From a checkpoint of a small transformer trained on Wikipedia: 10 layers.
Each number is 128 + 24 x the weight over the matrix's rms, rounded and kept within 0 to 255. Layers, rows and columns count from 0. Numbers have three digits each.

# layer 6 attention output (transposed), 512x320, rms 0.147, rows 325-383, columns 240-319
103096139101106109139113134123137157125175137186131124120143135087147140105130098144135094131122138140149072152106126097136134131151110112155102139126147133110131135169145165110125157113128138107173130071127108128112115136131144114138129113
132152134140156140151153135124127154134131115133123125141170099134176108138126154149110099130120165178196117115170154140146129103115133114138112142174145132136112164185110132141177118132112115185137076121126085118113133102129141071055150121
137121104108185124136096098139096148165122139145156154115110137136146164133135139145098126084106087157161117133126132108118105133119109137166127138103128123135121129124092125160152069140108134093130088158162107112084126100130112154084133127
125097147135159155131174115098120131126129130146136093108102103157113082131157129130101158123122117064110158129119116113098125088163141136149113129131099108117079114102121128111167135125137114041154117118132122124123108088160148124082123169
101121124118148136179160116109192120085123115152123101104087121120100103122092149137154119126115140137129173132152126126114094178120143127153091162072098121159171126125111124133101121158160170147140139152084116136125127136113135102093118118
116137096145133165135080100139140145137106123157141158153111083104071099110086117135140146102118148060155127141104111150116139127108125145106148148132070120129110126119144158094113117128125121099152148151153095145152190111140146133107117141
133141118103141154091121156148104149126130096183136076121126128100167082098147156150093138129101101100138148113107112118176129166125145116145117160137137120103089112144127112081092172085119126168137105134141124102056132136152138141158178131
109158140122154128129093147123116122117144168123117102104117131119089168106161108132086151108129100173118131122131141124151142122138143135117103121094122134086148156131155152102108090131183143150133173145137195162127136147084131135127093116
092139127121100104120132147108139129127136130161147081106131129097122169084116165164153164173103132156154123152116141129160155099131095110089131121135130102135096144138127124116144117148129147138144146150087124114139092102142099128132075139
128129134085138115125122120111162103162167141123105129120097095156087127118143145120164140105128131136067136147170128121150105117132126176141107152141068129133113124109170118160150151146105081147086128129125123117113146116124152168143155158
118129099125119094146140122095117140122129144183124152133142145078143126150083101078178128111126121128137129100131137150159081126081116161128116143118144161150109086141111077088138156113138116099116125101160138099143118122133150143096110175
135151111131088166148165103121110116163099152127102129113081145105157116119166131141116131133155137162082144121132149125128155078112123156130163152129146124112142132120101135098155129129120124116112143097118111134142104139183141081154162140
137140112134082103115149108119125126139125144128142112140107138122169144128066175129114124133064168111096075131105089129124141114134086132114120096106133126150118087113139125141118150147144169081112118116137143120094112135153112105095107135
143164147171117118163086133150098177139138165138094099148155158131118143104138131122118111153109109151176167107158115169100123124158112141135117105128099141159115135139163091135109095132123122143128156144118108118141054120144114176114133144
080140133127131119105095122117156138123104171157128094084108135141090160113121126107145069126146099142132155135114158135171110111124134116138130140152121160134095176143109122098139134108114078125134120160096096146130159118105147147123103133
114118103126084122172138122123084123091086110120169149114090146149122109142109136141126148112091132110150143142134137148162142106152174131118093120145133140110110136112167120121164113124141132182128118178102128115149131171136145079077155161
140108149162120100128115152158129152177169149141119149126116118138113166127161115062162083119104090143101123125131099132109141117109136095148120132131138127117150116112183079145075121100120116128144161130110161150110109120119109111137112112
138100139158129117108126137126160105093165098105110168132132166103130105085138133104116122132156121123120115145145176098152100126110152121142144132140174126087131153157112125077110105164088112156129127131126157135131130112158070088144118105
151131139134138095115126118122076153155110122107087136126143135126131134110129127122171146124154091165116119115113151141128111166108135148113122127119093096136121111104090137144089148137066123078182139098127101128116111114096137143097135156
114128140150129139102098116071128165121139135128124132123155152142139109100120121129070098128124151103123086150088105129125116087148130137140112072114142146098091119119155115093123143128168139174131115151094155174090107101126101176109139101
131114105147123155166128157141112085127125123105159142139141145115168104099109099129124118162112052122121100160121122150098119133162106135127145136168132117127089137137111142161136167126134145113129122121141163154095094112100131143122118109
100093102107142110155133164103150109117142107149131132117151162112125154116093100107133121084089138123112151141123101129125174129133146107097121137125110116140120140158085129180105126115121152153131119117116149133092102106105178146121153138
121111107166136088105134115134103130126098148144122136119136122134116154129132082125107138094143145156145138149094109105157139136155070090123126097140108165112074146150119159088157170145150114107114156132151098150068149141160136132130116136
109117144130131122148118104142143134117097164110130112135158093126157123104081102198141106152137128149159162133111112132115086138171128105109102113152104122137122082126118121153107155123163071121130143106138113152157153130151132131119139110
099125101178153103145086132139143156120098160131141142168126114154149124113089109177120145133112156135095115148137138115110123112149151092147151147127143127115148138122134167109113099130104139127107137108103138131118112137141102140213152100
158125107107154105153122140097094125118112123119125146131139144143094179114129141120120164096152119143120089114140160122096137119151146111118117103121140152086066139119171096139110108111142177098091122165136127104138105139191096145152147125
108143126153120108088140128109169162121132105159150157122116115133118118130134142117111099147122093173126124143136123124112123125152107134128140121144161074128134109119117100152159098127143141116112172118090151146115086147122159156144117142
130130141137120088130122120123100155090132115082127111162140126104141118153122136141104105084118133124121102111099105139104121099118158158169124146109124126152115127178135153133130117124134117110147093154154145161115130167155153114108082122
140135125133144103108146129130091149128175117155117172101070164142152091139142095136113167193123148145105114131153151095151144140112112147094087109107162188117135103097072105147143123114125159066135103168103138156167135072137127111135137134
133141114099143122150173118120140137157121177092150137162105121092135136079145119136105099151124137111132085128114093132147161125116106144116147179173169141116127119133128127114110129151168127121116097169132136119121107153157152152121133127
151157138118150142071143130116126134142120115108137126086124141137096135089118098183124121109094110150146120169125140138151126149154134152125124117153107105163171132155139123109184125159133132155154119129124082124159138156149141160151123117
137117141148105142130125090124114132139139106109113144153124126150137104154180102150151131146171101111154146142116136106112161176092119179086088135148087106083134149141144147123151143141110133164163138120123172136129144121140147152101127099
134127138155144094145093124110093155111145118087150143140099110089128135126157147145087122139104127122109115137123173141144114115146153166118137139134107126093140154124099168141141150111154148141117177155132125124141154099126156161060137182
124083127135136144141206145100134115143153156097089149090093108104127117079139132136125091125141132098105135138116116104145128108107139134150136115115163085127074127158141125112139088151125116132082134117119159117158138156102101139132097108
105155139144129157106138131143162121127123118114071110126117141143125086162121164133125152124162088137143109115082158109111118126130159113129092115200154169125140133162177147077097135135151100062116116092114120109145120124126186092109145127
137146108080129110138116103099103100108164106089121153118159127121129098140167147120155142109137122120126171134124117098142135147156157134106116149141186167095151121128114105149121099170123133138121156100148128121130139096091177129154101121
136103132116175117105164139100106110163137156097103107133070112157122149122098114121175131142143089162137142111090147146134153092121126121132117137103079114131147119109122152159162146153141103174125101139142090128115135103170104148153119138
143128088099122139124104100148153157146132131089087127141129147178123136107134171103145125173137129123117114098133107112119091147149119104135165153119124149139122151171076170155094159096152095143136117101107131149148122143170152075139114156
110172117118204134114099093175167149101138105114129126135173163188129133106104142107115204133200137162129153156125157140065119137105105143133105113135144124119110103134155135125100135126155157141115121132160107139123124142130097129132122126
155115120141102166117093166146104151149125111127133097119141115104103152106078146103133132103138133101110097171143078146171153118183123148164123153149145119135110132094142143111172103156149107156116125089151128080160137114147121155150146153
134118144133172115120160131183141144156145132129115094124135150144113104130122109149125139150108122149074142086145129137120117116154138108141110125081107129130128145156131151157113163114132138102120119172134114105163133083077129141099131153
122126152130182122172157127107128125113085135137115106162155143182139138110144129113164117136123138137113128133116095130120125184101109075139138144089081135124133163098093139147119119162164156140146122112131175096127150156132166110143092121
138098110129100068127170121120120130152074149118129133130129109090103093139146121124108099089123149175148139079130110108173161127161108163165157098158141182117121121155104128125125111121130101156141138151110123167146132134151120173102127108
109179115145121121125105119117120131111146124104099140117123118114151136137145087157161110121137148151127117093133166122147108135116064153095136093100132063125123122132140136163144101181121119139136164139120078103122134154092111136112101120
111129159160136099135117152116149103129135142128125158133125129110124098150175139086118122122100149092116111159120117164117118123133107098165119119175120107145138118105108128091117099152115123131120116121124130110142139126143091108122097079
118159134123137137178113159160135128126113111080133162131148141131121137094139133119104154127155130125096143125117122109142139135149144138175096111131124160145120169098133119137141135165111147106116169115150163102116121091122055069118112124
126159095157118135134139160138146116091141123086106122111113152135106122130172136114139087078124105143116108120133101110177105126117156159128115136164107134176123120116094134112108096144142124153151094105098122119134092156131090109120107137
115101120139105132150096145123109107126150148138164121092119115146203109128151058111104116097156120163095124115107133122105111142132111091107141085128112083125135137128137153136068174094164146173137097138119123081162133162062109122152107133
120114137090140154099113129085206110168141141150145114122138087112132151124118134132141152166100135158131174112057150128109124097129168153132143124094148157142138211147120125171143120148120136158122142099127137106110096158099079155118151164
129126152129185100125109173135126115118165151120111145138125119143126082129141164126110122163131144143153137083153136100121126147112127085124129132083110126121124091080133118110136131144155128138098109164144116108158113108127194117130123126
184142123119097145175126093099107134162133106113112115128088107146155115120114094104163149153139153087097116139142153130158119159115141124124112144114128083139104177134116125100112085141128102128121130124148188130182142101176157133145118170
151141119158178169131123103121102123135096163115181126130139112132131118116127143131114145126121108147113121142127146131109113122160139163141101085110128106143086130142112109095136112149097137086136144147121174104114144138076131102139125129
123151112140128126125149118125122139135106151097098127122128129163157138111104086128169140147158135120129111140154133133136159125134112133186113109149133096152125152116118125110118102120108129118068088134163104100154090141113154067122115114
080118109107131122140126183108146146157116153099170139128139134139132126165136156138113113163171112104119114093101088101099130112095123103125138133084115117145107097140115141085163146136113126097127172134115135149118114213107120135162110122
106178118143110135140098136121109093121157123134129104142116119099092093089121138150128129141177091128119121122152147131127087182107112130147112124137104138113064125076170172145127083133133134141145099139114090151121125097119121129094140095
152106141133133157139118116123153148131148130079166128133125130151130080137109131124099128153115097141120133139133133139147156118072083091145118137113155113119133131116101113174083169101127160135187159118130120134107127149074077163155134137
128136107123089135111079131121117154136144160096154073133140096143166127157148096101107135109095129122100117116129146126138128149097168151165084172151132102116152132117160108145152126174127102118146162134153148116114130135113123096119160063
120155138086131140146146126143104124128152115115155167184111132079116178120161102136141112105099157176149121099137126132140090156147124124188150149121161104156080120154125118136160174137112096118148105137085107126106109125112139158162102115
138132136142117162161125100104148156124127107151122152133085139130155120148099144099132097109115111138097093134168102148137094107129141146124120111110174108124117133134100166114121125142157118120096140098129094131140111142061160127089113141
# layer 6 attention value, 512x320, rms 0.122, rows 326-383, columns 240-319
108130128143097118118115173161136124118107144098140117144145104098104153132173121113156083106166085150095132134109086114130177153121089122071102106119129112155070125099137111112123117095149145135133118134157111145146142137136078155142150120
136172133093131090141123138187102123089123147123107128090171136148095090138103109135123138127185110107144167101138124124133148113137111086117137131143115125101120078129138086112075147119159148116130113127082106140141130154144120098151162135
106102143157100069075142158162117156129095095115121151110106137112100125117127096115108108129105121117152093150130095148125129143097121106125145141096101128140186093136148127131140186164119134165135128102126125109152130123127114116095150128
139109096131068155121135116175114129170148139121156157138167129136087098138138095123083158097099133172172098088118135173132145114111100121125129119152124139173095144111152058114117138141112094106147166115137163131102131125130142099128133088
116096141124132085154143129119165073178138128095102138128102182172154129151152098149123099103130110171093107099178132086132121159160088094124114136141115157221129119135112124137123127106144124150115090178118158125111134153147181120137101125
155144144117082124127126124157120120112148102090104121104151137138120132120084102118131149113140114136123136152152150131150077132107102152136133133125139119130125080104104135126163125124103114121119119149130107168095087077112097134138095155
106113146112128129170209109169122152133112153133124144140125110156168113141156143197124102111180146126097145115133133121151136106107137120080156145168123128137109123120091112112124127153139097088131113137094146170105116144157141138148161137
126123149183139204092161109135165134138126147165129133153138113131155109148151116132129053078131156135138121136092158089105120123120141139136118138151089134097140099088117109132135126098108119113127175109148157103103120126122077111126128124
116099126181169119087134100098066105087076134141138128125127123100157179122132122133119080119188164130157149133123148133119132126136138103123153137148157147095120108110117129110151155083114167138118118132083151130110182142149108103136114124
092136134110173114134105109117097112126142070119164121105126136127122127122143122135107167136178160156126127128140086162145158121118151113146119124099116103155198165129141139117155159117156166098142114137120136138099120171131100136131127113
097114186139135135090143098125150123120151150121158110126131155125133144149134086149110141150144094117085100156125110139110128131112121070095117117158144116132136100141137134128143139144124143106105131163134111142116129111130134120116123159
101115102165133130107103141117125117109137129093128133118126102119059130149186147140101114125154149149117125164157152108130155148174154181130125156136094150069092123113087175151116139087127096162154172161152135070143066076115132123126143125
176147071121121135108148104176138109120126099175152151127157098097150124134118107118127145147154093140136130110091115119140072128113148091056117128115110173140150130122113159165153140110130092165124127116131113179115161114152176073109098110
110162122122098140128151144098101123117136112120124152136130156126164160137137132140128130148132122100144117118112171149112152167124162158106139140134130171141134119118180141128120097135140113109165098092122111155102128135070148089135149158
093106103091151147118113119117127122164093115144123127112139103095117107156126145131155123116123124129121111120146194111171140110121084113165172108163129122140124126143130144142114118077118158121122141083106139120154118071149093137145136078
154162169142086145103119097133132145143159118126146147116087141104148139123089142164094129142152124101156102103161172130119148125169112139096101143159166103158103168157103106155124153143159127129120105170167115123120161121172155173092139129
113121130136093151160129141083113130151068142142134123126140125089078124123107123106148127124142135135120131171141189156129117103101109176132122096140100090145158095121156144143119120106106122129081131121150101076141137123130161174172141145
122109103161148112170102148123112121121129157141140130085114124137169102136111106107112140095118157100159112143152142141117128091144133154093148101155167184114134078161111139130153111120140118129125095150107164110161129123123142095095092119
138117144120065115164173135154127123123121135153123141126104111106137147145137172076137123116132101089101163144134133149111164137139127137164094142125126120113082070136136093147143162079113160124137136086121138128151170141116149116106166103
140074128106150113129090164147097132126118090147134128111134130125120131131072084169116132130121126155120105152118120087140140059098115154114140111099131081108142128131091120144104091159113137095102141133106128139122144106096127118086183129
111132140095139139085083156157142095119142112112127120133150132150180083165073145137131126115082132117079172140108135127123121121148159113159137122131150124103104156153176163118157120122121121172137144108140124136149117135079127137098131102
098092154096118171127155098125134108189119114139122135132130105120159101120103168123115129149133143094154143132119124135109125136084125104120102170172110090124123152134166152131119112129105122154155061173107130125145100145082118115116144148
151140138095110103125111101145118108115130100130112150136156127114119122138156121113131118134110121136103114136188145103145089145123109167117137146138175172123130179142165160152138151111165168125149102139133124129105104144143073129150113092
160143139160155144108162119124147112150157149124126154119108105169132163150088109102163150129145096117089128140069108126123108133129110092084141114140153140124100149125133139121129088153158134122114114126148108118111169089118146134161104137
084114136149074148126121155111164143080089140174156153126114091141137068136157138134127096158142136144159152143132100138155119157169147148152119130115108086160113107140134126139197138129104146160116148114114106136073086124138175130092105144
191146163118145124123169138150097126143164111170177094154149162131105140136153107173139131145153153112115150078123175170123078077112181093157124151141127134173116110116140113107125180118103134112112109141112097124166157134129147132142155114
137127090099108137110109143100123154167108125120107128127165110155109159101134104137103095201145159111145116120170131138135136152153097132110157125132153155115126127116089139146154149142086111113115121100146139108107122134141137141154162087
185142147113116100129089109141143175094118134105162125110144115146126159146096100162114104141094102153153139078133124150115137132140114117154171125118098131091136133161127096154117119148102119167155083156145134149087127131114154129100134133
096120142118094102135102137148135132147107098164139113136125140164046088136081159132108169049124126094106143136109139164175135108132137158158126125082123148180089145152128098133114097172082117127148150118155106133097118127138091095122167120
141079136117142132167157169175129148123143183109123134144128116057131134129117163114108145133121137099130155113139155092069126172125159127122142096132128136126152109094086147177116105114143129071113166156159123144116157116142110108145144141
171162110077163146184139169162144063100093145121107118129097108137098170164133146150066112161109110133117154139107139121136141114129092114143117112140074140132125131150141143149156091151107118128140143112124116132147118142157152126137154109
132102078129105106142198103145134095143081099086114085134150155120120106159058161157136061132145116130126131100171134168143136103133156124140143153127153173143112145117132111099111114151140104117146179095138141128109076171056167142144121156
112117118134112119132104156122138138133144125140153126164096107125155120134162166145192144159128158147151096108151129147107157118127115111108133123148109108102142158124151123141153111165132138123148114110103112084085130112179154102123155127
131126132105149144155099108109114098099081112144162126126161092119126178123102108141100129151118141078110047155146123107121135142139184156154138125112135104150093155142133117123154143130110097144180129105137123168129166153152097129108105164
110141128136099185106115129147131163116202135139111141097134138137143137098131118119115119205109143128123105121111116156141153122130114187142138143126098091137135147176136146083134141135130111126127113110140133112163147130110089112128139144
163067098177094152133119141135148113157100158138129114148104174077103120103166145132116108156084113101091073124098070119142106166107144110162137122144135126080110166130124154112089134151130112134103163160125154134151106105078153096131204182
097077132171157087141130137145166128132102169118094132138150154129141112083131107160173172114140120114150119135133132167095155105137136131098097151124109128161147111124161143106106118123118130105164121124160151154119127104137152141132130115
157082135127085173116102120110131147127142114120115119147109138119095165156120095125176093158122153127094134138142098129128110174135119113127166117166112130151090110137131122125126138158128129156171133141153151155143100135136148127143111104
161129131168164106120083118114156107144105118097152119091132135117116091110116155124104152110126137178137105160084165123135124166114155172136119091148120151135137135132101140162092112103130173125154125117133121146158147164127138088141097156
114128160116128138096127151124111106124109115123144139142136112149177129159125143153162137151114175128164112172083067137119159194142133068145125093130138150125143153153106132113106115172110085110118109129156146139092144139122132127154151166
140178138154145175129116117180127080118111121139151149155126105138109130116148163145175105156110158130097140089127136093132129071124157163183108072143127091158147113137089126119132123124131167129141125123125127137059120131171134121120174125
108131116123145148142097138144102146170159069094112136125168114085149110078082176164123139133148089136095127138142137111103123127156124131139123126136115094103134112087135099148126162106106159115099139148185126135140105106115098162140162152
145104099148150104146112146085149139126131156118091140123169090143111122147089148085100103139127129127107098160087167127087102121133178126121134131140127130149192197115128137122132118104123153085153111103109190128126122101143142133188131093
152094080129123130146165092143174125144129121173077135104133160141106140152146167107113117132101135096089094094116096197127133119154122123148142148132095137076154124091147099116152103102128149158102125135113070147156114088144097147103147141
156106109145098083091110104154140152134098144096127114090156129120131146101147123132119098124108127150118139107125153132130086106138150098126100132111124079117196132170149105082107148120114133080130142080128131143089123150123143164128121110
114105129109127116138153141150101150101087155142128122127122096112104160125133103117098156156160121150148114085120135154151158162125121134155093107125176145125172126120157163149152148138144090138102111156118159138115130138098171124135116114
131161132104153091079119147141175116136132129099130138104147109154159173132132143159135136130160138114104082132118144108122136123119115168133111132086112151122076145136139146127149124143125114114128164128124112165127152106115138088121150143
129125101126090150127129105128135120100145175175137088185153138128128114100162157111174150137133166102067142147147112124172178169160146126133150089115165101168147099158138116129131137131134047141123150134087097153098140135151126165129107146
134146106077089146114157149104113168082126145152125128106099187140180134127083101141187108078084125095151116114156086139131111125116123131167100104168124124159146138127154177120096075123126129162151136121110131146123098120121094130135161090
117161089146152105144117108129175105077121098159164147163095127129116120138155141159131125137163107139099138125123133133145116092133130115157136133161154106147146118166112134128123194163154124114113149133106091124158099117185135095087131118
061100151113148140159093109125134090106122121127150130124094118120080114112149117105145116113142138146109146093179151151163130156119142117153096163145149129065158157097133164101082163151139154123178140132133094148146124131136124159118101153
147108101127148130113103168168120149113123123119112120099151160141116111157108123117133082094101167154119132133089152120126154116082100163094154096157134109147139135126125119107146099145135121118205094120107094144131084085125137138118164183
133128148142147122156123139151066178144168102135160131116127115109157068116160189115110091107148105154163109139156122135134122148187128105109132098141104156125123132150134122159079130120074140185147122108131142118136141142134136129120156100
136103141128154143125095154158157143107111120091131090113127140115128089129121151099153143098144084143148151113110109097104120118106120150101149096110136124135185118112148099123136140182137125120112170171117147071143154154134148176122163133
172133143101101125110119123115092125126099124139064129115111147130113127119114137131134123125084148146123179134123158122166093133133085109113133131142110169118099118097141121111100160181110141151129120140102138151142116173151130169144123111
116151122125117118088099128113115092133130130138107125149153122113145123119103128101123049127128078157126110145169136161170140093127092147127143114077200113150125110097151117153103113107148127133141098123106132118111144109185152168132093137
143117108180137140140101128098116141108110105131094122124155158126131104125117149144138150082125161157106131134155160142174150152118157129125132168147089103109136109134170095137125115162122130084067121133160152129152159101147082146163115136
108087143093137094084108146126123123139122145175136134117150074136058087125126154141155138120177109127144111135084116130136135166101133106108159100160121156154096095126119096119136160105149149100116131132158106131145070108155123128140098111
# layer 6 attention query, 512x320, rms 0.0961, rows 384-411, columns 240-319
116137111167145137139144129135099108133133124111153119095096159137163127111106109132123120126137148153104117137157134104144098136119132144152127121121124127157125161130141139148156108146161142124125106162148142161145118133131115154119124140
142124132162137163141130096118115130173140134135110130135101132151123123099156092099102127103127132127132146153130137125132099125100124114133181127131117086113114143087154145118144117108147157122133105109133129147105101149150136131114134094
090160106133119154124108124114133149130139107153152122119129107119149144152128102168138093134150088119116153135121116080185146113136105175127114125142119122087096123148121089151135169112137178129122115127125096116161146105065158139111143161
168144123122089098181080114153137122142109131151129142126152177132146145189178115125123136155127119136108105068141156157100126127137154162106118133147104120106106133133103123097150158125147135123094098148102116121121130132144134102147168119
168156145147106187166136185140140127095135167166160134142156145106155135133103116129144147114119136134134125146096122115088121116133151145103139144139156122155095101107078116125106137161103074127121108122117151125128128072120131081130153161
085143146159107118160122103136079092122115136112132114150098153127132076095105120156146116078136094136108110119139206117173165118134105137161091115124097144173159141163108128126135129145167116105095102130121139147096125138126113148136151143
128146138148111112140161125115109145123166133106133133126120168114112128115113093110139130145100169136124211154106151142142140064117117107138119140097134088117162064135133120117139137152113132122124116136127127126086123146101126137156136111
110129104160151079089060130138168132132118105163155132150145104125086104122156140155111137140168111173124081136114135119158107133115162126077137105140136117124132159162099121103130158150139103107132149101146115084161139169154137110069122144
158167139102159144176126100101142142147160116122110113160158200109161146142135140146165102141121169161136126156141075086133175190160180115132130112144132121095102125148177124142143103139113155143115116103126150106149124127116122124141096142
136094177157131167098110146162113144106144127096160139078148108103139100116121115118121116136122142144119103133135146123137117109088115177121115086131128151111135129107090106161117109107147134125144123095128137137115126094111147159159167123
113071138101124101147112084127133180114180143122143159119109089113103111089140154158138130100091091147068118157166117168134117149144109155142145090135133159157122138088077094138110127185077137089078132122187156189094116157138162132089134115
123159123117092125155155122079087124151149121133122148127101128144183138138118104146147116102103104125166165123138096144173127166114147122118108105155162091187143129096101166127157117124105146163123178103185103171084090095115107144128096167
087191125148129143076124168105133138142136175121120122106094132138131166103112037101158158125087097099145087170180122076104119132141105133130117130110146130149143059114099185137151155104131129090099151115117163110078120125097183090142162123
148169145134124111134091130107178098158112153123120139109119116105147117112129104165137131129112159126129077131142123124163098144157116148145110125149142119142144121113133129147154113123134110115113117152120151161100119094143141085155109087
137167161128152140148118125113092114115125113145041166116138124124103130162177156136130110146121145198122135111088119131092138125146099147107096147121088090093111180100115105110142079106137149155144126114151109098149137086148129164137153114
146134149142082150115145144088095174131094153096145106093109152170139145083131146123106156143186115194101140118161103093110102126106099127105130155115134156107100123090125159126133159134183113096128124093121122152100147102104101113141132134
136168140150180111127112152149133099164154145149129100110156141103088130188113106156094137118117121142150154139103136133146119124125133087153087145119089101143129177096126161104102137171163149096085147098161116083113128084101122173131125143
097098141154115138172129139168068125146086148097106122077111134096132145143152143113088098138127086124130091112118097130065152143089120114097090146101118104144142129132104138131139113118153179152113149130133134125139081075079128110119156053
111147107139105134095136128114110104131093149159160131147131111077095100131157110102139135130124134172136102123124149127144109124171121116149136115121133160109147097138130157111150129129114137125156111096137149127156113138154154178120113149
098159119115117073105123078088104173113114116142109136131123111113170166145110110116143068171119149155122124121066106121102098146147153120136180158122135148096131118161119105124165147169133141113098136161104124101152156110140113141143108098
137112098074115071181118147139114128119066133160130075099116088142121128169089129149134132145157118151153120152171115169137081093109103118140072148110103117132119105163086144144141106103154137148127121132123101118131181183152142125100186111
155198107094187119191166135096155130077127136110136138093138115154125115167112090152108087109099161130139158185121103100156115088122157131151140114149146150105194160102099141109173086162179129068102144120130128145096145155127155124133123128
103143123132120118123116169139118087136128109134128087162116133133098196168140110159144125115123104117097121065149098177148132153152147105158109156143142121122157156115121108115144149128135119126100142077146077084120140135169141158180145138
121161166060100174058116119134125160148155089100131126133122112075159122157141107074168136111138137115133121094122126127108110123125141130134155141168141113166103112161153142179117139181116158111142140102093133163119165146087158121124138124
120147151087101164060115094144155099173112111108088132113150155117098097152082079162120147111190111122101103136128103103105118149108124103096107130135167124116151160165148137135120159135141200138147091125083127157133087121142142107115136146
176140124097094149119162134112116158112140107116118136142141180084176099058128157164137134112115157138152165142127160102108139147142154112128088149147122092147100149132118107105041149173133103125123158162156149145143144097108134172128177127
107120140140146138139139119095173129109123172126102116126102115132155149158117102141102126154107107169090121129112104108157120072112137134106141149158188154144156088159139159197145066154116143150176138124167109127125166179141153137121120076
128145134153113096131113109147115143147200142115119112110143147137166181125102149128064161096125150093167122192151166149101116099067140123114154189082136192123183156126159139094136138188114158109106111123104097150155121106164110133099143111
# layer 6 attention key, 512x320, rms 0.0988, rows 384-411, columns 240-319
118149122171154129151131150151112138119129139172125130124145119143102127145152079128097132119125140148134137162103133125142137112119130115148123074150140109146103134131121146082091139119120118158130126134107117106140131135151103145185121141
124146122087156131130150157101126118078130098075138094136164138086129165096151152116151166084156131169146162104132132139110143133142081103131101164106120144134168151158130170132137097120111113150131104145144116130123107125143089128137125147
136136200149053092119133121139087119140116116164141095113143142137085149156130128133109134130127126111126097098160123154132146109130121099094132105166194120112104138113130121070115120128136105101088142150137177077124132135134115109147126133
108102094154140105048139106090126161105133128141100118119127149114087184149123167116191073141137097119142168134100064138103138164086107176153143099131110168093115099151150140109110107142125128131149092183131118091106100110117141123144126121
093125150126128125103144099120143108157155161168087136180110169152106194094142166129104113102139106125132148099085114136140133123138159135139173134140079093144145128136147154102145089132121144149090101143111073095124141151167126112146123127
115140184134160106084138106133127098133140136152085130145117135142108146120146119137150148140125120109142098108143121139204096152121137148129148139130119133118107123096148149135113109112153096157145090139138116129089176145096136149188154119
105148120153126137147138191132123132116134155080108144161128131136130126096170137119122160139139126145110159093127134106115137132146146116094121131092161102123127120137095109112144167166119135131115138145176121073107164092139111113169170156
150129155086107139172160079119114109142116125058136151111114136165160116126119115143145138131126114119102148130122159114099155117142140153157115156129149136144147136164166143149121107177111166117121112099137138141124113146128061124109162144
148118115099112119099125172134162121096124164137096134095079107100092099162142131151090113138105166154118140143095159139124098128167114097126134121138134024113145151165141141107128127152158122121135119131111110103104106151115147141184142148
098163137089124085114096148142122113155129149126145128104107136136128138115116148162125132138118163126094086138143127108152104111145147108108101166136091110138140115139201076134147118143142164140122104123094103151139109177086087109109117085
133171096153136127126083145120155139154107146161139147128147106151126150140084107107159110139156118129070103101117186116081157138111125147137129116133186066164122098143126153100077137113113133123100148131105175129142079176184142124096111150
101092166129183134134068142114105132143147118134136128151105133143122142192120082127142168129134122184157139113120125136109110086166125091148116147098130125110118103169133087103113134095146113103133147118078144100186171114104105160099131119
095120176164133126126097100144112144121177175152107151178115170143146103156082148076110122192132126076145155120118071152107118114102132168147106151159182158139158122128162103129107151123124164152162147117140115148143161127158133158147173196
092111156093166113119113143147107137164113095142110127082138094099116181141150092093096142117123109118144131123154118145150127114180125146153141121115149061135093138160167145148145159109073128142090156107124150167139096123052124109130111118
103129087111098124159092128147162185161152083115189170137079123137104170119125148153150115103121156084124182087103099122086134127140106090160127153131115150125086118102112120112135113112090170149167124171129158140123162122118144120182126129
101128121112144100167184119144086124137128098110159101124137096137154124074116117106106102154126111174098097170142156134141054101145124103112116118103132066144192105113104163125104135127142154178102122159180097144147179168113118079152094122
132122097091117082106142106100075139109127107157123118151123131167149149120132118141149113183091145100102138141137137167110110131086158134178145157116117117095177115161117072192144167105157118084211125211106107150154129139125124063145155115
117119093095141151122157152148119105136140127130115124102112160115091096119158131148107161103126142126157146121134084149159141145146133159133109152126134172209069123110112139138124111131100122085117110125156127141169139120161162092075108108
164162139124192132142170129129108165167116162140141119172104133172109109127166122140148140133081118085139156106206105105141187084099137121168134122135146154117107053129151150123070157157054101140122136146155161068199161106151113148154151157
103105108157088117122109118177117094128119098150118166119181141140085195100153134137154117116109130099085118109114120131104103093124093167123148102176133066130167150129144128166155129085135099120128111166118072087098165119089140136111146109
120149131123130171120130140135097133160184123061161117148114162128109114132185112109110092134130145130121101156132107191071119122142117179123125134113106113134095126110133086130124126137131125123125076094143163131145115071094177168100142145
164146120119158076072102087139094194141133117102082112109157159117175133138137132147146147155151161132123165090180125120151180126122120141084103174109129081135160136159159134129110144164115154146125137123072105081181157138127129140160154154
123127107047119143124113079144147137120147158125152112118106116143139091121150146158134135143079144116113138146133137132130122143134170135097152150091108123128121158107143081157148107186127108099155128097138155128177115111162150118101156096
145127144158125130094087161131108191151111186118095129116170140171111126151112130112115093158154144127161201106147124147100102084084118130152135153145202225110153140110132094093132136173127088147100093162115080093118105125114121128161141135
090110121152113117198139098139091128131197158135106126133140140171097166076102172139137157119142143131154157079124125129147117161100108117135102136139137126108057122080114117175144160163155095137148131079165103136145111129178188148101149100
099147136133152152064084146088205102162123157145103138140115138149144216077116139105088123121136123198157164134110101158154127091133142113099136175172136133148164120165133131152123136114134132169155119175122087111130122143121172154174149115
142081147167158110170148109103130141144128121106124139104137108145118112112098132101175141108153139078161181160094121133118124163134113157086115125110112138049116106118118147119120126097105135116166089114080124132143104104163131140106108139
113122184127086124119129125153141164110127156100067144112123106101096096163190121147137143157160121161139097150101111133113158152149126082137184123160113115098127140108136123142105110110130138097052136141107155115082097123101162133125158161